Weights of a small transformer language model: biases.
Each number is 200 + 20 x the weight over its row's rms, rounded and kept within 0 to 999. Layers, rows and columns count from 0. The size before them is the row's rms in percent of the matrix's.

# layer 3 attention output (transposed), 64x64, rms 0.0688, rows 38-63, columns 0-63
077,171,195,197,239,222,193,185,186,219,199,182,198,193,198,161,223,188,192,218,220,209,218,210,200,211,198,223,175,216,246,173,186,205,204,170,188,231,161,216,219,183,167,167,221,217,197,194,209,166,214,221,185,202,187,178,211,226,211,208,233,193,194,168,214
098,221,250,173,201,236,180,188,183,170,160,203,191,217,196,196,180,201,187,203,164,182,225,203,178,175,209,210,193,212,225,235,210,223,212,189,192,232,208,210,201,191,150,165,201,226,198,230,207,213,183,175,195,183,206,230,190,195,204,208,221,203,199,189,214
068,187,188,208,205,241,203,220,218,200,205,188,215,190,184,206,193,191,176,191,186,177,205,217,207,186,151,198,216,195,219,214,194,199,165,203,232,177,241,169,187,192,181,189,198,220,171,219,178,217,191,199,199,214,238,241,179,192,186,211,225,213,206,168,245
072,201,222,195,211,211,206,210,199,229,196,186,212,205,195,190,177,191,220,186,181,224,203,210,204,253,214,200,235,211,217,171,167,195,205,212,238,212,215,220,187,216,177,182,203,164,171,163,163,177,210,198,168,227,198,191,185,198,205,187,209,247,176,188,199
081,196,169,179,195,221,236,205,214,196,164,182,184,199,210,193,198,181,209,195,176,209,186,214,204,198,215,189,191,202,187,205,193,228,237,217,180,221,161,231,248,185,165,191,199,208,182,250,191,179,207,208,237,210,182,232,205,203,188,212,208,164,195,192,185
072,187,172,213,151,150,173,215,209,167,200,212,150,238,203,184,207,219,194,193,227,204,208,209,199,195,199,216,180,217,197,203,220,187,176,211,232,193,208,205,207,210,192,231,213,238,215,199,206,212,229,187,195,222,225,181,195,185,231,203,175,191,202,176,206
083,190,183,188,216,203,210,194,234,207,183,216,202,225,218,202,215,204,213,179,228,184,199,186,196,197,191,181,210,186,182,176,213,200,252,214,206,194,220,184,212,179,189,210,195,200,196,208,212,207,254,207,234,165,243,214,176,196,166,160,176,182,159,198,199
095,194,174,195,224,153,209,197,169,200,184,207,202,173,219,211,203,198,203,164,231,210,236,209,230,201,184,201,211,185,182,191,185,151,226,168,208,208,180,226,210,221,244,206,188,190,192,195,183,220,173,196,236,206,208,225,200,181,215,175,196,194,210,217,221
066,207,204,176,227,217,218,201,188,185,165,208,222,207,179,209,175,232,203,212,214,221,181,217,210,200,227,207,202,173,187,221,177,214,220,226,173,165,156,191,205,205,217,190,174,166,223,201,194,190,155,177,189,197,191,211,211,210,236,221,220,179,217,231,199
080,208,195,224,193,180,210,191,199,232,209,185,221,211,209,214,197,178,253,219,182,221,173,220,202,203,226,215,174,202,199,185,179,239,174,236,193,220,205,176,191,188,157,210,184,206,199,176,202,194,227,185,176,205,157,165,221,205,199,213,222,185,175,189,195
089,220,213,208,234,176,220,212,182,191,197,211,194,186,208,149,208,192,163,192,173,232,208,187,222,201,183,219,206,191,222,206,213,162,169,180,167,227,205,211,222,183,194,165,190,195,207,186,181,242,185,236,210,175,206,224,196,202,184,199,217,221,218,187,202
075,150,159,185,175,215,207,192,222,193,194,166,182,192,217,216,210,258,206,203,206,184,205,177,170,194,176,183,205,189,215,181,160,182,206,192,201,194,216,204,200,212,211,230,230,225,198,212,184,187,234,241,203,187,228,202,197,196,219,192,179,208,207,209,214
083,204,212,203,200,209,206,219,179,195,190,213,205,205,203,182,226,160,203,206,208,214,232,223,210,155,228,179,169,208,193,219,186,244,215,204,190,209,210,197,226,179,139,170,206,197,190,200,185,208,155,189,227,201,209,209,209,220,169,214,234,208,193,190,203
094,180,204,186,211,221,208,192,198,171,181,203,197,202,188,218,150,177,188,204,197,236,180,218,202,209,225,191,192,209,224,195,187,224,212,219,201,227,184,198,200,188,196,183,216,214,180,234,261,204,166,181,176,161,179,195,225,206,203,208,210,231,205,162,203
067,197,212,190,216,208,203,202,187,191,244,201,194,186,189,193,195,207,175,206,178,223,222,218,257,200,213,219,172,221,213,182,188,197,185,169,244,205,190,215,189,218,210,190,240,210,174,152,200,216,203,210,195,206,172,159,186,182,213,215,215,182,189,171,207
099,257,224,212,229,194,177,202,211,179,168,205,207,237,198,178,209,173,204,188,172,208,178,216,214,197,217,192,212,213,169,200,216,203,201,219,233,213,173,162,209,228,190,191,216,190,197,191,159,212,186,205,188,205,201,176,211,227,197,160,196,214,164,214,201
097,193,154,209,179,199,203,197,179,202,162,217,178,198,188,163,230,189,220,191,200,217,216,243,191,204,219,208,161,179,176,212,184,201,175,187,216,208,235,179,217,210,209,185,209,195,167,231,229,223,195,205,186,201,205,228,205,206,207,196,231,220,199,172,231
074,185,182,193,219,186,176,203,215,176,228,176,217,198,224,245,180,192,172,188,216,203,231,177,245,218,203,207,197,187,170,215,221,164,196,228,183,202,208,186,188,193,228,180,199,224,165,185,226,185,185,230,196,204,167,191,214,227,176,193,200,215,200,213,181
099,190,198,181,207,220,203,209,220,194,199,192,196,199,191,230,195,245,185,198,160,188,214,195,193,180,229,219,196,231,242,203,195,188,180,186,189,208,189,220,211,195,191,196,218,219,181,199,212,191,194,185,168,201,130,179,201,220,194,254,192,210,216,199,167
079,199,221,184,182,202,192,229,213,175,204,223,188,226,220,206,186,199,151,222,235,182,191,170,190,213,172,174,237,197,210,194,220,238,191,207,201,195,217,212,192,198,203,166,200,190,209,172,171,185,199,177,218,204,241,198,226,198,194,185,190,193,236,164,184
080,157,211,207,202,202,199,206,215,194,210,201,210,182,212,253,211,183,208,184,190,218,189,239,185,237,200,150,229,188,190,206,189,228,210,193,194,168,169,170,219,190,205,194,215,224,205,216,174,212,205,171,225,206,202,208,249,189,177,201,203,203,181,180,201
079,214,225,203,130,210,240,217,198,193,226,173,192,207,193,219,188,186,214,195,176,208,198,194,206,190,202,214,178,193,209,201,211,237,163,180,203,194,176,215,182,171,203,179,166,231,216,220,198,245,181,185,211,219,216,179,190,197,221,197,207,207,222,193,187
086,177,199,213,208,178,244,182,244,176,216,186,215,197,235,218,184,239,182,232,192,166,181,189,192,176,188,215,245,218,180,194,167,212,174,228,201,206,204,195,224,179,197,196,175,215,213,196,180,212,234,187,201,205,199,179,195,214,192,193,204,180,201,212,171
096,169,168,195,225,228,208,226,209,206,194,183,181,236,192,210,216,199,200,207,179,187,195,197,185,192,222,172,201,192,211,216,176,214,185,208,172,230,178,183,243,172,183,225,213,216,211,238,211,177,198,182,202,207,159,195,199,219,193,222,181,217,196,247,179
081,189,233,204,180,212,235,182,235,199,201,161,176,195,207,209,188,227,201,207,231,156,218,182,198,185,174,242,191,181,160,199,184,190,226,233,221,172,199,198,188,209,216,208,217,192,192,248,205,190,205,194,195,215,196,177,178,217,180,191,191,185,215,190,208
080,224,211,221,196,166,220,214,210,181,187,235,209,206,205,183,226,154,202,154,213,215,206,229,208,205,185,183,218,160,218,207,218,169,184,204,220,188,198,174,227,206,214,195,205,216,199,208,194,211,191,136,208,210,183,223,225,191,172,198,195,184,197,192,208
# layer 3 attention value, 64x64, rms 0.078, rows 39-63, columns 0-63
108,194,230,175,175,212,190,179,222,203,175,215,191,215,219,197,149,233,206,187,194,206,204,206,178,233,183,209,244,194,182,203,179,193,229,179,191,197,215,216,195,219,251,195,181,205,198,200,210,166,213,220,210,184,232,209,192,222,175,196,178,195,171,196,174
081,227,213,189,221,211,172,198,185,172,216,217,223,236,227,184,157,227,189,184,204,209,190,204,201,181,214,188,206,178,171,182,221,187,233,198,170,247,165,206,180,193,198,216,151,212,219,215,210,199,187,208,190,213,189,197,218,215,218,214,178,176,192,204,223
086,170,175,194,209,188,210,205,199,206,208,190,176,209,196,188,161,170,144,218,211,198,179,207,224,206,220,220,182,179,214,231,187,156,189,219,179,214,222,188,210,189,244,213,190,204,207,198,193,212,204,210,186,167,213,238,206,216,227,199,178,202,228,193,230
087,191,238,236,157,185,202,220,209,188,216,206,196,227,170,145,218,236,194,207,214,186,214,201,200,207,178,220,212,199,216,180,184,206,188,199,214,190,211,198,167,214,214,193,236,198,194,180,212,175,193,201,181,189,236,173,164,199,217,216,181,231,177,200,199
073,178,208,180,241,209,207,170,219,198,200,206,170,205,215,189,253,182,208,179,205,168,231,220,207,219,212,209,187,183,183,172,202,225,206,187,218,197,185,233,181,200,153,174,199,184,214,193,204,193,216,185,237,212,176,206,198,176,197,204,230,192,181,234,203
083,200,176,227,200,218,224,225,233,188,214,225,176,196,233,159,224,212,193,201,221,226,185,178,206,173,209,188,195,190,211,224,206,221,185,207,210,183,209,202,215,204,175,202,224,162,205,182,228,185,172,192,186,159,177,191,181,179,212,236,229,186,172,198,209
098,164,215,195,248,237,206,203,190,196,205,196,199,190,164,208,226,231,206,218,227,205,204,181,197,182,223,222,183,200,251,208,176,187,190,203,226,188,172,211,170,198,191,219,180,230,185,225,219,198,174,197,175,197,171,186,208,178,201,193,186,196,197,239,182
081,213,196,212,200,205,199,211,185,189,206,188,199,182,196,179,182,211,211,201,192,177,195,220,190,201,191,235,222,244,223,221,200,198,187,147,184,241,262,218,192,173,214,192,191,214,165,224,202,199,207,190,200,211,210,188,186,190,175,163,216,232,191,172,215
090,194,195,194,170,167,167,213,206,185,212,176,212,196,201,200,209,194,186,189,201,226,187,212,200,222,206,199,203,186,190,203,220,190,212,216,187,183,231,210,193,207,200,182,215,150,220,198,154,201,213,235,179,201,209,181,181,224,143,220,214,239,246,204,211
087,210,210,185,182,217,198,192,203,189,191,203,203,204,152,226,193,192,216,209,227,205,193,176,179,177,165,208,200,156,198,193,187,192,204,199,228,159,176,194,237,214,231,211,190,200,184,221,213,154,212,214,200,241,188,194,224,213,223,237,228,203,218,196,195
078,191,194,232,225,200,198,174,205,215,212,220,174,245,235,204,207,222,168,180,185,223,223,188,230,171,211,179,191,188,190,197,215,225,193,211,210,190,193,189,156,235,161,192,194,196,205,182,230,217,197,201,175,189,237,225,203,179,214,179,217,198,200,204,182
081,190,249,214,190,222,172,180,205,222,216,218,198,198,209,198,187,212,195,208,214,208,173,191,173,214,178,205,209,181,206,200,196,202,201,220,200,186,226,201,211,225,241,184,190,202,212,225,199,159,252,202,144,202,214,158,185,217,197,190,171,216,196,182,209
102,191,251,225,161,211,198,232,197,198,198,169,196,207,230,169,184,205,212,206,185,186,214,217,195,205,171,203,236,195,179,207,198,179,170,187,186,201,202,206,203,172,221,195,208,193,210,211,189,231,196,240,214,234,225,211,155,175,182,180,182,208,188,184,218
077,198,204,181,205,211,190,194,170,193,193,217,205,208,162,200,197,190,233,224,226,174,179,194,172,163,164,204,192,164,179,227,197,224,171,224,218,185,210,211,214,197,184,216,166,198,217,185,184,197,232,183,205,228,192,217,208,209,202,216,169,209,236,241,211
081,202,212,187,201,231,200,204,202,160,215,165,206,184,158,178,162,169,192,186,219,176,184,192,223,199,196,204,195,225,223,227,194,199,178,196,207,198,217,193,232,234,203,181,212,247,216,223,213,167,221,218,227,183,218,192,190,186,211,203,191,191,238,190,208
102,195,244,183,195,160,183,219,216,207,236,211,166,191,206,229,191,172,193,183,219,202,203,179,187,173,216,196,237,181,217,169,184,195,241,213,209,201,174,213,188,178,194,188,185,233,229,232,186,184,213,184,210,203,214,202,161,175,190,186,208,204,179,201,196
071,182,189,204,218,197,194,179,180,209,201,202,240,207,203,179,182,189,219,191,170,169,193,197,221,182,200,158,191,218,216,209,164,228,199,211,210,217,184,174,190,203,173,192,158,132,206,212,224,207,219,215,201,217,221,213,207,175,196,212,196,219,208,225,228
097,207,213,193,162,166,195,197,178,204,191,216,224,199,214,209,200,203,207,199,153,165,197,236,206,223,176,174,189,169,181,210,191,225,224,168,197,180,214,218,197,236,205,210,193,175,225,187,202,212,227,189,236,191,239,210,197,219,175,191,192,222,229,215,194
077,208,192,159,211,239,212,176,209,209,188,222,222,196,210,186,213,228,218,220,184,190,215,242,233,205,194,207,180,210,192,222,210,190,208,197,198,171,175,190,223,184,215,199,186,209,147,161,233,206,211,215,204,224,166,213,187,200,228,177,192,174,189,183,213
076,175,215,190,206,213,182,230,192,231,239,250,224,208,190,145,241,197,201,210,198,205,204,193,199,192,229,198,198,210,204,209,215,156,173,207,210,196,221,148,173,198,198,186,181,199,191,186,208,205,208,192,197,187,226,178,192,197,200,197,165,194,193,183,219
081,219,215,179,172,217,185,191,208,212,203,208,175,195,194,212,214,189,221,220,184,186,226,186,180,193,177,241,227,204,193,193,163,149,238,191,208,225,213,205,211,234,185,160,199,180,186,226,159,180,189,205,204,222,197,203,222,192,200,160,185,202,194,206,211
087,231,161,200,178,205,218,165,176,182,184,221,211,223,179,162,234,184,222,206,147,199,212,213,214,216,215,186,181,200,195,203,202,241,214,195,181,193,187,194,178,232,199,238,202,192,182,185,211,213,203,196,174,232,219,190,228,203,200,189,196,204,233,200,204
094,217,239,227,200,156,217,221,202,211,221,215,230,198,212,191,182,231,210,198,174,188,242,190,177,219,202,184,162,196,192,200,211,221,222,184,183,198,239,220,165,218,195,192,194,176,204,188,208,193,213,243,205,202,229,178,182,201,208,190,192,190,164,183,210
084,215,177,221,196,207,188,199,186,177,192,199,181,236,270,177,221,180,198,198,191,206,205,218,216,179,213,175,187,188,203,210,183,234,170,196,192,213,175,215,166,218,210,206,195,187,203,231,150,186,217,171,188,197,217,228,209,180,220,176,203,187,216,205,204
090,181,195,187,227,233,194,227,186,208,206,185,238,209,180,205,228,217,208,197,220,232,200,185,204,181,225,178,176,180,225,202,163,188,231,185,237,189,192,229,228,179,206,165,186,200,178,216,186,165,208,220,226,210,192,175,169,205,191,204,194,187,189,187,224